config.yaml
n_layer: 14
n_head: 5
n_kv_head: 1
d_mlp: 1280
norm: "layernorm"
norm_place: "pre"
qk_norm: true
schedule: "wsd"
doc_mask: true
Each number is 200 + 40 x the weight over its row's rms, rounded and kept within 0 to 999. Layers, rows and columns count from 0. The size before them is the row's rms in percent of the matrix's.

# layer 4 MLP down (transposed), 1280x320, rms 0.0985, rows 410-453, columns 80-159
100,205,265,181,255,214,163,212,205,184,285,207,203,218,208,171,204,194,181,186,142,190,297,159,180,238,206,245,208,228,194,213,210,240,250,215,142,271,185,209,250,230,200,148,212,223,220,184,187,198,288,206,187,257,182,202,252,236,203,176,190,226,198,211,123,264,115,219,139,317,201,263,185,242,265,230,204,176,193,195,231
101,226,133,194,254,258,161,189,226,133,182,204,155,211,206,76,187,225,192,244,208,262,140,147,197,199,314,254,227,168,236,245,269,135,190,180,275,227,258,187,152,143,217,237,159,250,237,223,248,237,173,268,194,200,216,260,195,195,215,175,202,183,132,228,251,147,186,247,155,179,125,210,172,200,144,225,173,115,208,149,225
095,111,292,144,110,236,215,159,239,179,200,193,214,278,204,272,270,174,172,178,176,195,177,209,179,236,286,196,207,209,201,196,188,199,205,176,208,195,254,111,246,179,221,270,216,212,147,233,225,176,171,160,165,158,120,186,157,214,251,202,210,178,209,238,270,225,227,162,110,161,183,175,223,239,206,229,151,145,208,197,202
114,229,242,222,234,121,228,259,224,206,129,239,217,231,195,223,166,181,191,209,224,168,186,252,220,238,135,159,237,121,200,197,187,173,166,247,155,242,176,162,231,249,113,187,193,203,222,189,202,188,141,237,186,186,214,151,196,101,207,137,213,265,205,137,231,256,200,191,193,186,177,130,196,226,137,170,224,199,194,260,177
094,186,216,190,209,220,174,232,205,219,250,186,144,190,111,166,239,260,237,187,211,244,211,175,207,189,186,267,150,206,219,200,269,168,140,142,180,191,256,299,203,164,199,211,215,246,173,174,208,121,193,125,178,186,264,170,180,178,188,243,197,245,175,225,158,167,225,249,117,145,213,232,195,179,81,224,205,135,174,267,123
099,203,147,142,183,201,150,167,179,207,209,190,203,238,208,186,204,222,188,207,187,238,227,196,226,139,220,131,188,202,259,158,185,214,240,254,190,216,190,210,273,218,194,213,214,205,157,160,187,180,254,165,152,202,176,232,166,106,222,179,139,238,200,160,216,157,178,187,253,188,221,166,132,193,185,175,296,279,181,239,225
102,240,310,309,174,185,210,180,219,171,142,231,215,198,212,190,150,207,196,151,213,285,200,173,176,201,261,202,225,200,183,227,258,232,123,252,182,172,222,238,187,228,223,195,225,255,235,218,214,154,215,209,177,189,184,260,197,196,148,173,219,212,221,178,133,110,194,154,245,238,208,199,218,261,260,151,201,193,167,244,220
097,233,193,244,186,268,178,253,132,216,205,207,141,116,143,221,207,155,225,156,192,164,168,171,191,201,238,259,212,166,224,173,199,199,216,181,238,256,220,175,234,216,294,225,184,192,196,184,186,101,136,248,228,201,257,287,199,179,308,261,168,216,147,210,226,188,230,199,222,162,199,201,113,205,185,230,170,197,196,259,194
101,156,226,188,201,171,214,208,152,269,202,190,208,202,241,259,200,194,181,151,213,237,177,202,203,195,231,260,186,126,197,212,247,183,221,161,218,193,186,250,207,254,174,221,216,211,260,260,211,205,197,159,187,209,225,239,201,237,183,160,238,162,220,223,204,116,176,200,223,168,249,204,192,217,246,184,44,233,183,136,208
106,284,221,180,237,254,244,204,185,192,224,164,177,176,193,235,183,185,191,233,205,165,200,247,115,193,217,177,141,196,254,195,114,201,189,171,167,178,185,244,171,231,177,183,173,188,250,193,260,193,217,195,223,234,134,204,167,166,217,184,245,230,281,173,227,209,242,118,183,225,155,208,215,241,222,170,138,238,151,204,161
101,169,285,241,177,185,199,147,188,167,119,267,170,194,142,190,196,217,238,152,150,254,196,201,152,210,197,132,188,238,309,270,153,186,244,183,200,223,173,268,226,172,227,152,259,124,211,185,211,228,192,196,288,166,305,192,228,220,184,255,192,190,187,229,206,252,196,143,262,186,124,192,209,261,199,137,184,225,200,314,203
094,264,235,263,149,177,183,161,201,108,291,186,131,192,211,249,148,131,174,174,157,207,84,255,200,165,193,159,253,248,271,198,187,193,261,223,185,131,238,170,203,187,243,231,206,213,134,232,167,194,267,251,199,223,155,228,180,238,188,121,117,143,223,190,208,223,223,191,204,179,186,189,182,238,237,178,184,122,239,179,221
097,202,307,143,225,138,193,163,224,153,132,155,190,161,224,221,192,176,199,287,203,98,208,177,228,199,167,261,173,239,210,340,221,254,191,212,251,189,228,181,296,227,174,219,204,247,168,153,250,182,177,221,175,223,238,120,111,191,201,177,165,291,223,244,194,191,224,153,200,203,239,248,184,243,238,213,191,192,225,240,188
105,234,214,145,211,227,184,213,191,241,257,229,186,253,208,181,237,158,131,217,247,236,191,189,299,202,83,271,146,133,178,283,213,171,222,209,159,236,192,173,182,226,189,216,181,161,177,203,123,230,190,222,209,175,176,165,225,191,196,251,194,237,136,181,174,195,170,172,163,180,214,176,139,203,157,173,197,183,163,176,160
095,137,242,161,233,237,146,198,115,213,129,237,311,186,192,250,170,251,184,218,230,189,240,185,216,162,270,52,269,266,186,195,116,223,266,148,209,143,146,155,170,195,276,234,273,139,182,267,169,199,120,183,228,176,185,220,221,178,278,246,184,159,205,144,156,197,182,216,293,180,204,186,226,133,148,192,200,207,159,137,228
106,239,236,173,263,189,201,163,272,140,195,187,153,226,180,238,145,232,202,186,229,291,253,245,136,222,183,154,229,160,139,211,188,177,174,168,170,210,121,246,159,254,221,206,195,210,254,220,184,270,207,195,194,196,167,175,265,168,228,239,182,141,161,298,175,170,166,209,146,195,167,102,238,140,194,183,289,206,250,190,153
094,186,191,198,165,233,188,208,201,170,172,213,215,164,264,257,248,235,226,272,217,186,133,208,174,206,119,224,271,165,195,220,197,160,197,218,242,248,170,198,205,164,157,196,141,235,156,231,271,162,134,173,170,204,226,221,226,184,123,250,190,188,115,200,218,225,174,175,212,222,211,219,164,251,167,195,178,103,218,149,143
110,233,219,162,174,187,220,169,232,229,155,181,143,217,221,234,191,231,206,182,237,166,222,196,185,236,158,179,153,251,153,152,244,164,219,247,163,225,244,169,134,176,133,115,246,140,249,258,139,208,211,177,163,263,212,178,191,174,210,206,149,218,286,145,202,233,136,179,184,183,94,228,227,223,202,169,181,219,236,263,216
102,217,241,175,215,201,183,351,152,255,173,150,199,246,164,134,201,195,199,251,166,160,250,208,171,197,110,201,156,156,180,163,214,191,160,197,193,173,247,165,192,146,177,225,159,138,254,224,132,214,222,197,153,159,224,201,141,181,210,219,187,260,221,279,200,209,192,162,251,192,247,206,195,235,148,215,180,226,199,231,169
097,241,228,211,204,220,203,295,197,147,167,206,202,247,142,151,232,286,160,198,248,228,194,180,168,222,197,256,225,103,163,192,193,170,196,143,142,211,125,134,234,162,250,271,195,198,189,244,198,123,191,192,186,180,162,265,230,202,209,228,241,172,196,189,274,168,173,201,179,233,169,243,266,208,138,198,199,207,181,192,130
093,218,149,233,263,161,265,211,205,250,207,168,221,230,246,208,150,222,203,215,260,187,228,244,135,253,196,218,229,212,102,215,242,233,237,216,255,214,172,184,242,162,218,204,156,178,201,148,172,239,223,245,189,188,252,175,203,202,243,230,179,236,258,189,105,159,184,235,168,253,245,202,195,214,215,102,213,251,184,251,275
094,266,243,252,224,188,119,213,181,167,273,195,210,234,167,277,142,153,224,234,202,193,162,186,162,177,215,150,173,150,198,186,176,153,152,270,149,211,263,169,236,218,270,189,240,203,198,196,179,238,139,245,182,196,272,150,213,129,218,189,164,178,255,146,170,186,233,105,213,180,223,175,143,202,184,262,183,154,178,286,158
103,217,245,203,169,176,231,205,274,268,217,282,229,247,219,143,232,139,144,204,201,183,255,242,274,226,203,230,228,213,254,213,177,131,184,227,226,175,126,236,217,250,229,150,254,189,216,198,95,166,187,196,217,201,190,132,202,210,264,163,137,182,228,188,195,193,197,240,260,195,176,330,178,212,169,237,210,181,216,225,147
110,327,180,234,239,145,193,221,151,207,237,233,164,217,233,169,169,297,146,236,120,214,170,230,230,215,236,172,256,231,235,172,231,215,193,241,188,218,228,208,217,157,280,242,179,231,284,141,187,221,222,209,171,174,196,196,203,199,193,192,195,175,229,265,196,191,168,206,218,207,194,199,239,200,188,179,193,258,145,281,201
096,209,200,252,168,154,197,184,171,175,175,224,190,249,268,185,263,219,161,188,236,171,171,211,188,203,211,188,170,257,272,167,262,231,118,189,189,221,280,181,200,114,194,156,153,194,256,209,196,315,160,193,155,202,166,198,212,195,169,199,219,213,222,171,198,150,169,227,137,223,217,202,190,165,206,176,205,175,154,256,191
097,171,205,184,111,188,192,204,212,210,182,178,300,182,161,248,235,230,225,234,161,268,188,219,201,216,151,172,198,160,261,160,205,169,243,242,220,139,212,205,211,159,179,182,272,231,168,248,195,191,199,217,154,200,94,234,225,180,211,139,226,242,178,167,262,169,208,172,201,185,210,228,208,262,201,237,172,180,182,204,217
093,204,193,204,167,228,238,141,231,145,226,188,148,198,248,235,191,173,171,152,253,156,277,171,204,121,179,227,153,158,142,166,220,156,218,238,185,191,222,150,210,220,177,275,281,129,223,207,192,241,146,151,130,153,239,178,182,269,198,241,239,300,234,204,221,217,234,205,238,205,219,235,226,214,235,122,249,245,213,242,175
102,286,176,230,208,231,236,243,222,148,199,198,243,237,188,186,199,180,214,164,224,168,327,204,196,168,173,130,249,211,146,191,212,194,187,222,244,230,161,228,216,218,234,197,136,150,203,222,96,284,185,208,169,184,228,167,279,221,143,133,176,217,274,240,182,208,195,170,229,187,255,171,167,204,151,201,198,311,168,193,221
107,131,181,168,157,246,97,92,100,171,245,147,206,148,215,235,216,183,127,215,234,253,202,183,169,172,227,224,170,229,155,248,173,237,255,198,211,148,216,200,151,232,225,230,139,223,231,221,198,233,230,241,173,157,167,188,197,275,203,184,176,212,164,189,211,163,179,179,216,160,282,202,240,133,224,242,155,180,190,176,152
093,177,136,223,152,284,214,217,179,133,187,205,217,222,125,210,191,201,141,199,200,222,255,206,174,193,272,226,205,226,146,169,232,231,259,163,179,206,186,266,233,229,230,218,153,175,167,230,206,187,198,191,220,154,195,199,233,229,208,262,192,168,216,263,177,218,215,199,220,244,210,191,279,205,181,218,228,202,179,250,189
121,184,219,171,191,220,216,259,106,205,179,228,159,103,192,194,228,178,242,171,219,276,197,148,239,187,223,186,315,243,213,226,112,163,256,174,180,154,249,179,189,270,183,208,226,262,193,174,152,231,201,153,209,229,156,190,201,157,211,202,251,163,148,198,275,194,127,159,139,259,155,200,208,223,252,176,188,229,150,199,197
094,186,213,142,205,217,216,226,286,198,210,193,195,231,147,144,226,242,168,120,176,236,188,236,227,134,226,166,174,249,216,145,235,256,216,167,220,182,216,162,259,157,287,231,243,206,184,236,207,174,228,230,130,209,214,226,226,154,178,183,214,197,201,225,172,141,237,149,176,168,210,179,211,211,182,198,220,176,212,156,174
104,246,215,201,198,167,240,174,228,148,172,215,236,227,269,131,232,231,212,164,201,211,153,216,152,208,144,139,214,179,239,181,183,190,187,199,148,155,219,201,269,178,184,266,105,221,187,80,240,189,176,245,297,224,225,161,161,232,166,184,180,160,203,219,248,190,206,241,175,188,201,178,205,87,139,238,191,200,171,213,217
099,188,167,238,168,140,250,163,193,227,127,257,219,162,191,210,231,111,188,166,208,82,218,176,243,277,196,157,168,193,115,225,225,236,256,222,172,158,179,196,255,259,251,229,135,191,150,204,211,200,221,266,215,205,157,189,182,248,226,186,192,167,213,163,212,210,210,239,198,194,145,160,173,217,100,196,163,196,182,159,178
117,245,207,217,234,257,234,190,197,190,235,238,172,248,244,227,269,217,140,245,204,149,212,225,187,224,136,203,194,237,226,193,200,185,149,195,185,221,129,126,255,171,189,184,169,208,171,257,156,209,211,231,153,278,187,222,204,205,187,193,212,201,213,235,174,225,207,187,160,234,167,169,205,221,272,200,192,216,145,111,162
099,171,212,153,208,102,195,136,203,203,147,177,271,162,143,212,150,227,253,169,211,176,161,132,193,271,303,193,161,190,205,163,262,259,254,244,228,220,250,138,221,140,233,133,83,158,121,186,210,204,212,153,62,167,173,211,200,233,144,225,225,212,207,151,206,194,168,221,170,185,187,185,210,184,150,183,230,206,190,283,225
093,205,172,248,189,205,180,151,282,215,229,235,172,274,133,186,281,132,232,200,199,209,244,175,230,168,158,245,165,165,258,143,161,201,219,178,195,169,232,170,255,189,256,197,208,186,202,176,136,203,203,159,172,272,232,252,245,198,211,162,292,200,188,214,177,202,201,222,216,207,191,190,200,213,238,130,206,227,276,273,117
104,292,153,171,171,144,202,220,222,187,221,238,187,212,198,210,243,192,200,177,198,186,328,197,223,217,246,169,181,230,230,164,153,246,212,240,204,124,131,200,207,221,230,269,202,269,157,229,148,205,168,165,212,215,224,258,182,221,208,187,218,190,219,153,158,251,164,202,258,138,188,216,226,211,143,173,208,138,142,203,228
100,289,235,162,273,244,150,254,180,287,229,188,162,202,102,170,197,147,256,183,228,194,231,183,258,169,200,236,121,189,166,129,186,213,191,236,274,192,199,214,215,248,246,126,206,167,211,226,194,245,191,178,197,196,215,171,244,197,108,175,204,148,203,201,229,197,165,152,91,204,249,222,199,188,201,186,231,158,171,207,201
102,228,257,266,177,158,206,141,229,221,187,209,151,194,191,196,103,293,237,190,190,201,298,173,149,223,198,247,204,212,203,185,238,192,159,230,222,184,183,175,233,207,144,244,181,222,205,164,139,314,156,218,221,223,202,166,219,114,232,169,193,139,191,187,256,195,132,203,228,271,150,209,170,179,224,190,183,220,218,249,216
097,197,198,243,178,258,181,238,205,207,237,227,138,183,231,224,213,198,172,216,247,171,183,183,139,132,208,128,224,175,306,211,145,165,158,195,198,222,254,217,202,217,223,187,224,215,229,253,178,178,247,237,229,186,262,247,212,193,222,221,223,202,199,260,176,119,122,124,197,164,192,201,209,261,273,215,200,223,216,163,232
097,283,164,204,199,221,164,194,173,175,200,207,223,231,223,136,184,134,176,157,219,137,177,177,209,224,213,148,208,170,173,247,201,204,166,205,219,257,187,155,209,273,195,161,197,210,128,177,159,204,185,210,211,248,243,195,238,219,203,253,267,192,134,142,254,242,182,245,229,168,153,207,251,156,125,211,189,174,169,230,169
101,213,93,258,283,220,253,187,172,228,209,176,188,180,267,219,196,152,191,248,172,101,189,156,188,209,170,239,158,241,168,178,174,212,229,187,179,232,224,163,161,189,221,164,142,223,171,182,175,235,285,224,173,215,229,179,221,190,159,241,176,202,158,226,140,197,218,196,194,181,180,218,174,214,112,229,208,163,242,168,264
094,219,211,168,271,151,227,192,177,117,240,135,152,216,203,148,155,162,188,234,205,207,244,158,225,268,196,154,181,214,197,263,176,196,163,257,217,182,157,240,282,198,226,257,231,239,109,174,167,267,210,208,287,163,189,171,253,204,166,168,199,209,168,255,233,209,159,150,166,231,242,184,178,255,185,206,182,162,167,185,182
# layer 4 MLP up, 1280x320, rms 0.11, rows 411-454, columns 80-159
097,139,186,241,199,235,207,184,208,188,204,204,206,211,214,209,240,293,175,168,163,216,215,158,164,203,227,184,214,261,250,175,157,180,234,188,220,275,249,230,188,206,163,170,112,160,204,176,170,209,172,168,212,175,188,103,153,187,253,240,200,214,70,197,264,243,243,195,172,191,222,258,173,252,166,183,206,174,248,198,202
087,244,198,187,203,201,206,152,195,220,224,132,263,188,200,173,297,225,185,210,181,167,190,199,254,245,200,195,248,143,258,202,207,164,160,129,218,258,217,305,146,190,156,148,234,194,247,217,256,222,218,280,237,213,234,134,263,165,207,288,141,244,190,208,254,94,188,215,125,161,172,293,171,216,165,263,228,264,162,225,290
114,268,220,216,226,233,242,280,195,204,167,220,238,222,153,209,190,186,193,256,205,217,128,218,232,198,185,184,226,170,242,160,213,126,168,237,244,168,143,188,256,184,214,162,188,190,217,214,134,289,265,295,206,163,148,207,177,249,156,220,178,239,188,202,233,218,236,192,163,110,212,197,232,221,167,190,163,280,251,129,174
099,180,180,212,181,251,156,185,116,211,208,250,239,210,233,227,222,225,212,255,112,188,213,165,228,173,193,122,168,198,191,171,277,236,237,227,247,230,130,167,226,235,198,175,235,196,254,205,143,241,293,272,176,182,199,223,255,141,224,203,121,224,187,235,121,236,244,291,195,231,160,180,281,247,207,154,196,233,273,228,230
094,169,164,210,222,222,299,272,230,193,156,135,171,218,189,244,236,239,181,186,250,172,214,115,236,167,171,235,184,199,277,212,251,210,219,207,191,263,181,165,179,196,139,262,213,233,210,184,216,170,196,187,253,292,175,160,224,214,149,241,146,128,176,224,162,248,172,178,266,208,203,148,201,146,229,231,212,245,242,162,96
093,198,77,226,219,177,219,234,273,246,245,248,215,177,176,214,181,227,184,144,278,186,210,194,212,177,253,202,194,195,140,203,193,209,166,162,202,199,260,209,202,307,216,221,172,194,245,198,135,195,256,233,221,183,220,84,221,288,181,205,211,182,215,207,209,250,180,209,198,170,245,230,173,259,135,305,170,201,267,222,153
101,102,159,208,225,151,210,216,149,191,129,151,171,238,283,183,162,205,194,190,282,220,209,229,203,224,179,166,212,243,214,233,221,188,149,248,181,195,140,202,252,150,126,195,163,154,163,170,189,208,246,125,203,137,175,140,200,232,184,152,152,176,254,124,184,255,244,188,226,194,91,202,253,187,172,147,184,271,162,135,309
093,191,238,263,183,237,188,181,272,186,200,131,163,244,248,196,210,216,162,208,148,154,197,174,209,171,248,172,249,189,170,192,191,252,152,78,275,211,206,178,243,195,239,201,170,223,206,186,193,146,194,129,192,167,125,177,268,182,174,206,178,215,205,145,264,230,215,131,149,242,223,205,142,159,154,219,232,212,189,220,152
101,132,211,227,193,188,283,219,147,186,227,264,182,163,224,210,191,222,153,210,247,140,215,166,156,175,144,256,227,166,276,215,170,192,220,237,172,189,156,212,224,233,190,216,169,169,170,184,283,125,152,318,232,195,125,290,227,212,156,184,157,209,211,160,191,144,226,144,196,168,207,244,227,167,252,206,163,215,188,203,254
100,204,222,203,235,243,211,231,216,224,275,173,268,143,239,216,234,225,182,195,201,195,191,185,198,220,133,200,173,232,138,224,195,184,186,129,185,155,191,232,165,139,245,197,184,155,271,143,168,204,149,225,243,123,145,229,201,191,154,224,261,155,247,210,167,177,187,229,188,222,288,177,161,284,206,276,197,245,236,172,196
091,234,181,216,174,119,221,156,191,153,235,159,259,236,156,230,149,200,131,168,162,193,221,162,229,153,159,215,113,247,151,241,219,146,181,168,187,214,200,191,222,198,240,243,167,212,192,170,200,193,189,170,142,142,186,185,66,194,169,183,109,225,255,204,192,186,214,316,215,146,186,156,175,180,215,199,189,199,241,180,197
099,195,217,230,187,267,177,225,215,225,159,144,265,152,135,194,178,259,163,257,236,208,290,200,181,227,178,126,213,164,171,199,210,148,111,217,164,161,233,162,246,197,154,186,164,307,205,120,185,160,156,165,202,256,219,164,170,226,106,302,222,204,215,187,170,194,211,208,140,151,256,196,178,160,162,167,231,141,172,251,148
100,105,207,247,195,107,207,152,190,202,155,216,225,243,245,216,175,194,174,233,163,188,147,192,121,211,210,146,189,237,187,159,193,144,222,194,173,215,177,169,111,253,154,225,160,208,123,245,153,218,186,217,274,181,162,191,168,210,168,156,155,185,187,255,153,223,195,253,204,136,132,195,102,205,181,177,204,176,170,211,134
091,199,174,165,175,162,185,160,136,235,193,227,250,210,218,269,162,268,131,283,177,230,213,168,233,160,193,203,190,160,228,157,196,228,220,182,140,98,227,192,206,214,174,171,145,144,256,227,130,212,215,141,155,233,178,171,223,154,154,193,219,160,195,194,250,234,283,164,195,230,252,225,217,220,182,116,201,177,105,192,88
097,144,210,151,242,171,194,260,254,224,236,192,242,188,170,190,176,230,165,237,223,262,200,118,202,273,194,111,183,150,197,197,245,218,202,178,163,218,206,220,305,228,218,238,184,130,173,178,244,154,249,183,126,250,204,218,203,175,188,159,208,196,203,179,205,179,177,230,291,166,207,159,214,131,189,86,228,244,142,198,170
099,190,192,206,205,177,128,264,200,238,225,243,187,212,138,150,192,192,208,277,221,212,144,228,225,209,264,145,173,288,210,213,176,213,186,194,270,144,203,247,144,146,206,180,198,230,238,145,103,151,230,211,284,255,206,266,171,156,211,194,183,204,151,189,113,179,236,239,196,213,272,244,205,224,202,283,178,214,202,194,203
102,190,243,162,219,226,286,170,158,214,242,171,258,233,246,221,192,193,171,258,178,221,161,266,148,241,206,213,236,210,176,176,163,254,184,249,181,207,165,198,186,87,272,153,201,191,184,174,227,228,171,272,127,201,167,241,177,187,179,161,201,167,188,177,195,185,174,212,134,217,183,174,208,263,156,225,230,209,254,190,221
103,202,121,213,193,231,161,200,196,71,223,288,153,154,244,152,179,191,213,136,213,244,221,205,202,145,221,231,262,217,221,191,148,163,206,212,176,209,221,208,217,181,147,229,189,245,189,197,200,226,184,184,164,145,163,187,229,91,279,168,197,97,232,123,289,180,179,179,153,234,217,200,130,201,238,254,261,152,243,174,103
089,191,228,151,164,240,142,208,161,167,104,184,220,198,153,176,184,208,288,173,178,234,228,183,162,199,213,303,193,195,139,175,177,155,240,224,213,231,230,198,238,125,154,234,206,148,244,188,167,168,188,164,241,137,199,172,261,80,129,216,279,183,187,153,261,156,242,210,196,190,196,249,220,175,219,186,218,166,209,97,215
102,183,254,132,169,223,105,250,143,190,190,191,241,155,206,275,149,230,207,206,178,149,178,192,235,200,219,237,161,214,184,160,246,200,131,213,207,135,236,209,140,172,189,143,172,179,233,120,224,137,231,168,186,183,257,209,201,155,297,181,173,194,209,208,177,258,204,249,276,206,133,229,214,170,182,264,237,186,233,176,215
100,160,138,157,159,201,202,108,211,238,230,250,213,228,176,195,195,196,152,275,276,244,243,202,280,181,229,224,223,171,273,198,223,221,184,265,244,127,235,151,226,224,145,275,191,210,200,199,150,175,197,237,199,199,208,206,252,186,141,178,188,183,171,182,175,201,260,225,233,189,206,223,206,208,104,258,248,178,154,160,222
095,199,228,173,98,179,227,184,213,245,253,248,207,223,125,181,246,259,174,294,192,226,167,187,204,233,214,256,176,189,210,224,188,166,234,188,200,181,183,240,213,227,200,228,228,181,223,129,220,141,214,218,159,216,226,249,234,309,215,192,249,183,147,204,149,239,167,167,212,219,244,300,193,214,202,145,207,225,165,181,236
110,146,140,197,187,215,141,188,184,162,209,196,207,185,167,215,198,110,225,209,251,194,155,211,165,215,245,238,135,228,189,205,197,144,182,199,212,219,127,179,118,237,141,179,216,236,130,241,172,224,224,254,183,227,209,230,234,229,218,153,204,209,143,226,169,208,228,256,205,179,187,208,218,192,238,180,199,234,223,141,185
092,136,200,203,177,193,202,175,227,204,186,162,177,213,253,267,186,242,198,171,183,177,217,189,238,251,133,152,254,255,158,203,189,294,196,235,238,216,156,268,193,237,230,204,196,199,209,214,258,230,179,248,191,151,174,204,136,217,209,215,244,165,203,172,166,188,197,166,161,199,174,154,248,240,228,244,221,197,131,231,160
100,226,179,242,210,156,192,172,198,225,171,192,169,194,190,230,180,169,227,231,149,213,225,239,261,175,185,154,259,226,202,198,190,271,211,216,228,244,240,289,241,240,173,176,187,250,191,178,182,193,184,208,229,174,190,182,165,120,247,233,191,258,247,237,227,158,189,237,134,179,159,235,183,214,168,153,257,152,243,223,218
090,155,194,230,266,179,147,183,180,188,215,201,202,207,272,123,236,197,248,198,229,291,220,193,142,190,225,237,245,217,162,229,191,215,181,210,211,166,196,216,186,159,167,182,122,233,221,160,181,191,211,228,215,233,202,178,260,193,168,254,220,185,205,193,189,178,191,162,196,237,167,279,177,213,162,220,253,215,182,180,174
101,205,167,163,161,145,169,179,207,200,243,196,268,242,131,228,188,205,187,238,218,301,171,231,252,197,231,207,235,270,286,256,156,151,219,213,212,224,240,263,197,219,205,216,173,274,205,204,250,166,143,225,250,156,163,168,137,198,263,208,236,213,198,177,214,163,153,323,144,252,199,206,223,218,222,206,221,276,203,267,182
103,203,157,182,242,153,180,134,233,190,162,238,170,181,237,169,207,263,179,208,134,231,144,205,180,178,173,245,173,229,289,220,234,203,191,220,196,235,264,262,236,111,221,191,170,224,232,201,199,196,233,230,190,242,191,193,198,120,287,201,198,235,224,161,180,161,192,225,185,162,109,252,211,265,182,126,206,210,236,177,184
104,222,204,181,187,263,186,243,241,231,207,183,161,183,157,185,85,193,173,247,146,214,211,247,185,195,156,199,235,197,231,178,202,199,279,169,166,261,251,241,209,199,172,198,287,184,235,141,150,254,237,206,170,188,205,237,193,167,176,118,181,185,161,259,152,202,169,262,226,139,220,123,228,165,198,164,230,205,174,220,213
119,188,222,196,261,230,188,287,133,257,215,224,251,94,221,188,213,162,207,152,211,219,249,146,268,181,243,135,298,170,170,260,238,210,240,148,119,239,229,188,205,192,193,191,246,252,231,211,221,256,248,223,215,203,176,186,166,201,142,255,161,255,209,192,184,168,250,185,149,213,160,209,248,181,230,222,178,149,195,244,177
095,266,147,229,193,179,145,210,241,206,153,191,217,160,264,167,150,255,226,188,186,174,198,237,234,196,179,215,173,228,142,196,188,168,208,233,277,213,196,118,140,168,110,173,268,194,259,153,77,210,214,184,229,234,191,159,221,188,231,159,160,210,149,170,142,216,156,137,213,200,224,185,226,192,175,117,253,221,141,235,200
101,206,132,188,187,118,184,303,261,201,141,206,244,247,173,191,220,155,177,237,236,172,160,234,214,185,168,106,226,159,207,244,129,197,223,154,225,149,232,193,216,156,170,191,204,201,165,231,139,180,153,262,216,122,249,138,177,203,202,235,167,182,149,193,254,253,229,250,212,277,199,241,193,226,213,226,197,186,181,245,171
104,179,99,271,154,213,142,183,213,201,129,250,189,159,199,248,164,150,163,208,232,153,192,187,218,202,215,217,240,178,177,202,146,126,248,207,266,164,187,166,179,188,223,192,225,272,235,162,125,165,141,234,277,139,282,244,185,165,145,250,148,198,184,307,127,139,201,217,181,200,182,240,254,169,180,188,143,198,226,227,147
122,213,248,161,265,259,258,205,202,236,159,219,208,155,184,185,196,221,214,180,172,183,249,215,196,243,271,171,272,163,178,260,144,160,293,272,210,202,213,175,213,234,184,213,258,160,207,266,202,195,194,171,185,210,145,215,251,121,193,142,215,156,114,204,148,256,223,280,189,271,137,126,236,252,194,200,215,207,167,186,111
102,254,206,160,180,210,206,191,229,192,251,172,200,248,196,236,219,222,179,130,203,223,202,146,226,156,179,188,196,228,198,200,237,121,237,254,168,118,184,179,208,234,181,253,132,212,145,187,228,201,159,265,273,234,104,207,232,210,232,189,164,109,196,182,219,148,204,147,143,131,216,249,149,245,200,204,198,200,169,174,106
093,143,252,225,283,218,198,207,191,175,252,105,218,176,248,172,217,163,77,198,256,209,232,216,212,197,214,209,241,192,128,239,278,192,190,215,182,216,245,183,180,215,183,247,208,163,194,164,161,221,216,208,195,188,194,215,151,211,207,180,198,211,177,171,233,132,196,181,148,192,202,214,147,173,175,103,267,144,216,152,168
099,248,186,203,180,255,187,194,202,129,208,287,213,262,199,219,132,217,242,257,229,193,192,211,223,227,243,224,147,213,199,225,191,162,202,181,165,300,220,195,278,220,238,271,180,245,256,197,187,165,188,233,239,168,177,170,160,173,257,165,240,150,172,176,178,183,193,181,229,271,223,218,184,184,189,250,178,203,162,153,237
102,224,232,231,257,164,195,137,185,243,228,156,251,263,200,195,131,205,162,218,183,302,199,195,185,206,188,201,252,144,234,156,191,232,192,248,199,267,177,153,209,181,117,237,143,156,192,132,193,175,210,267,160,196,168,213,199,240,212,184,287,190,234,198,249,203,266,217,304,214,140,194,175,148,145,272,158,172,210,225,193
117,206,216,224,219,171,199,170,288,199,259,255,185,174,222,241,211,164,145,227,196,164,149,170,160,165,147,206,243,270,209,223,243,183,182,188,210,242,204,187,225,203,195,182,230,191,183,122,162,221,199,232,184,252,206,244,195,108,202,138,143,173,135,176,271,153,180,178,213,160,124,208,278,161,216,213,200,151,210,193,190
099,278,186,127,194,238,285,170,186,185,181,160,257,170,266,225,204,188,309,205,193,137,215,156,228,158,178,163,236,158,181,126,170,236,238,153,167,189,215,203,248,114,217,218,218,180,288,161,175,175,221,139,229,200,158,154,204,171,164,187,236,197,159,118,137,277,175,304,190,258,198,171,182,219,230,148,210,155,179,231,152
101,222,194,262,195,179,232,199,157,218,170,193,281,212,217,195,193,148,229,235,214,241,193,136,280,199,209,168,244,234,180,270,211,197,272,291,203,204,147,196,208,177,242,169,176,224,214,176,157,237,229,217,118,281,228,161,207,253,160,170,139,212,213,219,169,267,182,182,256,135,243,200,138,257,287,146,171,205,217,157,170
099,196,248,236,173,222,112,244,115,223,183,242,184,137,236,200,238,205,202,190,215,178,150,201,219,217,134,208,190,243,177,162,211,180,164,165,230,152,252,282,205,178,167,212,154,171,136,144,194,141,132,236,220,208,179,230,171,168,224,198,194,132,188,180,101,230,156,182,192,246,208,148,138,186,197,198,230,127,178,231,256
088,173,175,152,143,198,303,238,193,291,177,146,235,206,182,168,159,235,210,211,219,151,135,131,184,241,254,166,150,271,181,192,192,198,241,122,184,197,217,192,159,199,257,208,184,209,191,241,189,198,141,221,122,231,174,247,182,218,277,148,149,164,227,169,172,177,171,274,213,214,176,217,241,290,251,246,214,221,238,219,235
091,255,184,132,157,235,185,206,288,207,177,200,217,215,240,225,195,141,196,284,219,200,182,214,152,142,180,193,218,195,184,204,227,222,210,199,167,174,254,224,322,213,162,125,182,235,242,190,188,163,207,250,223,177,172,169,136,203,218,206,185,246,119,237,214,194,85,179,187,222,144,249,209,184,210,191,238,228,183,174,237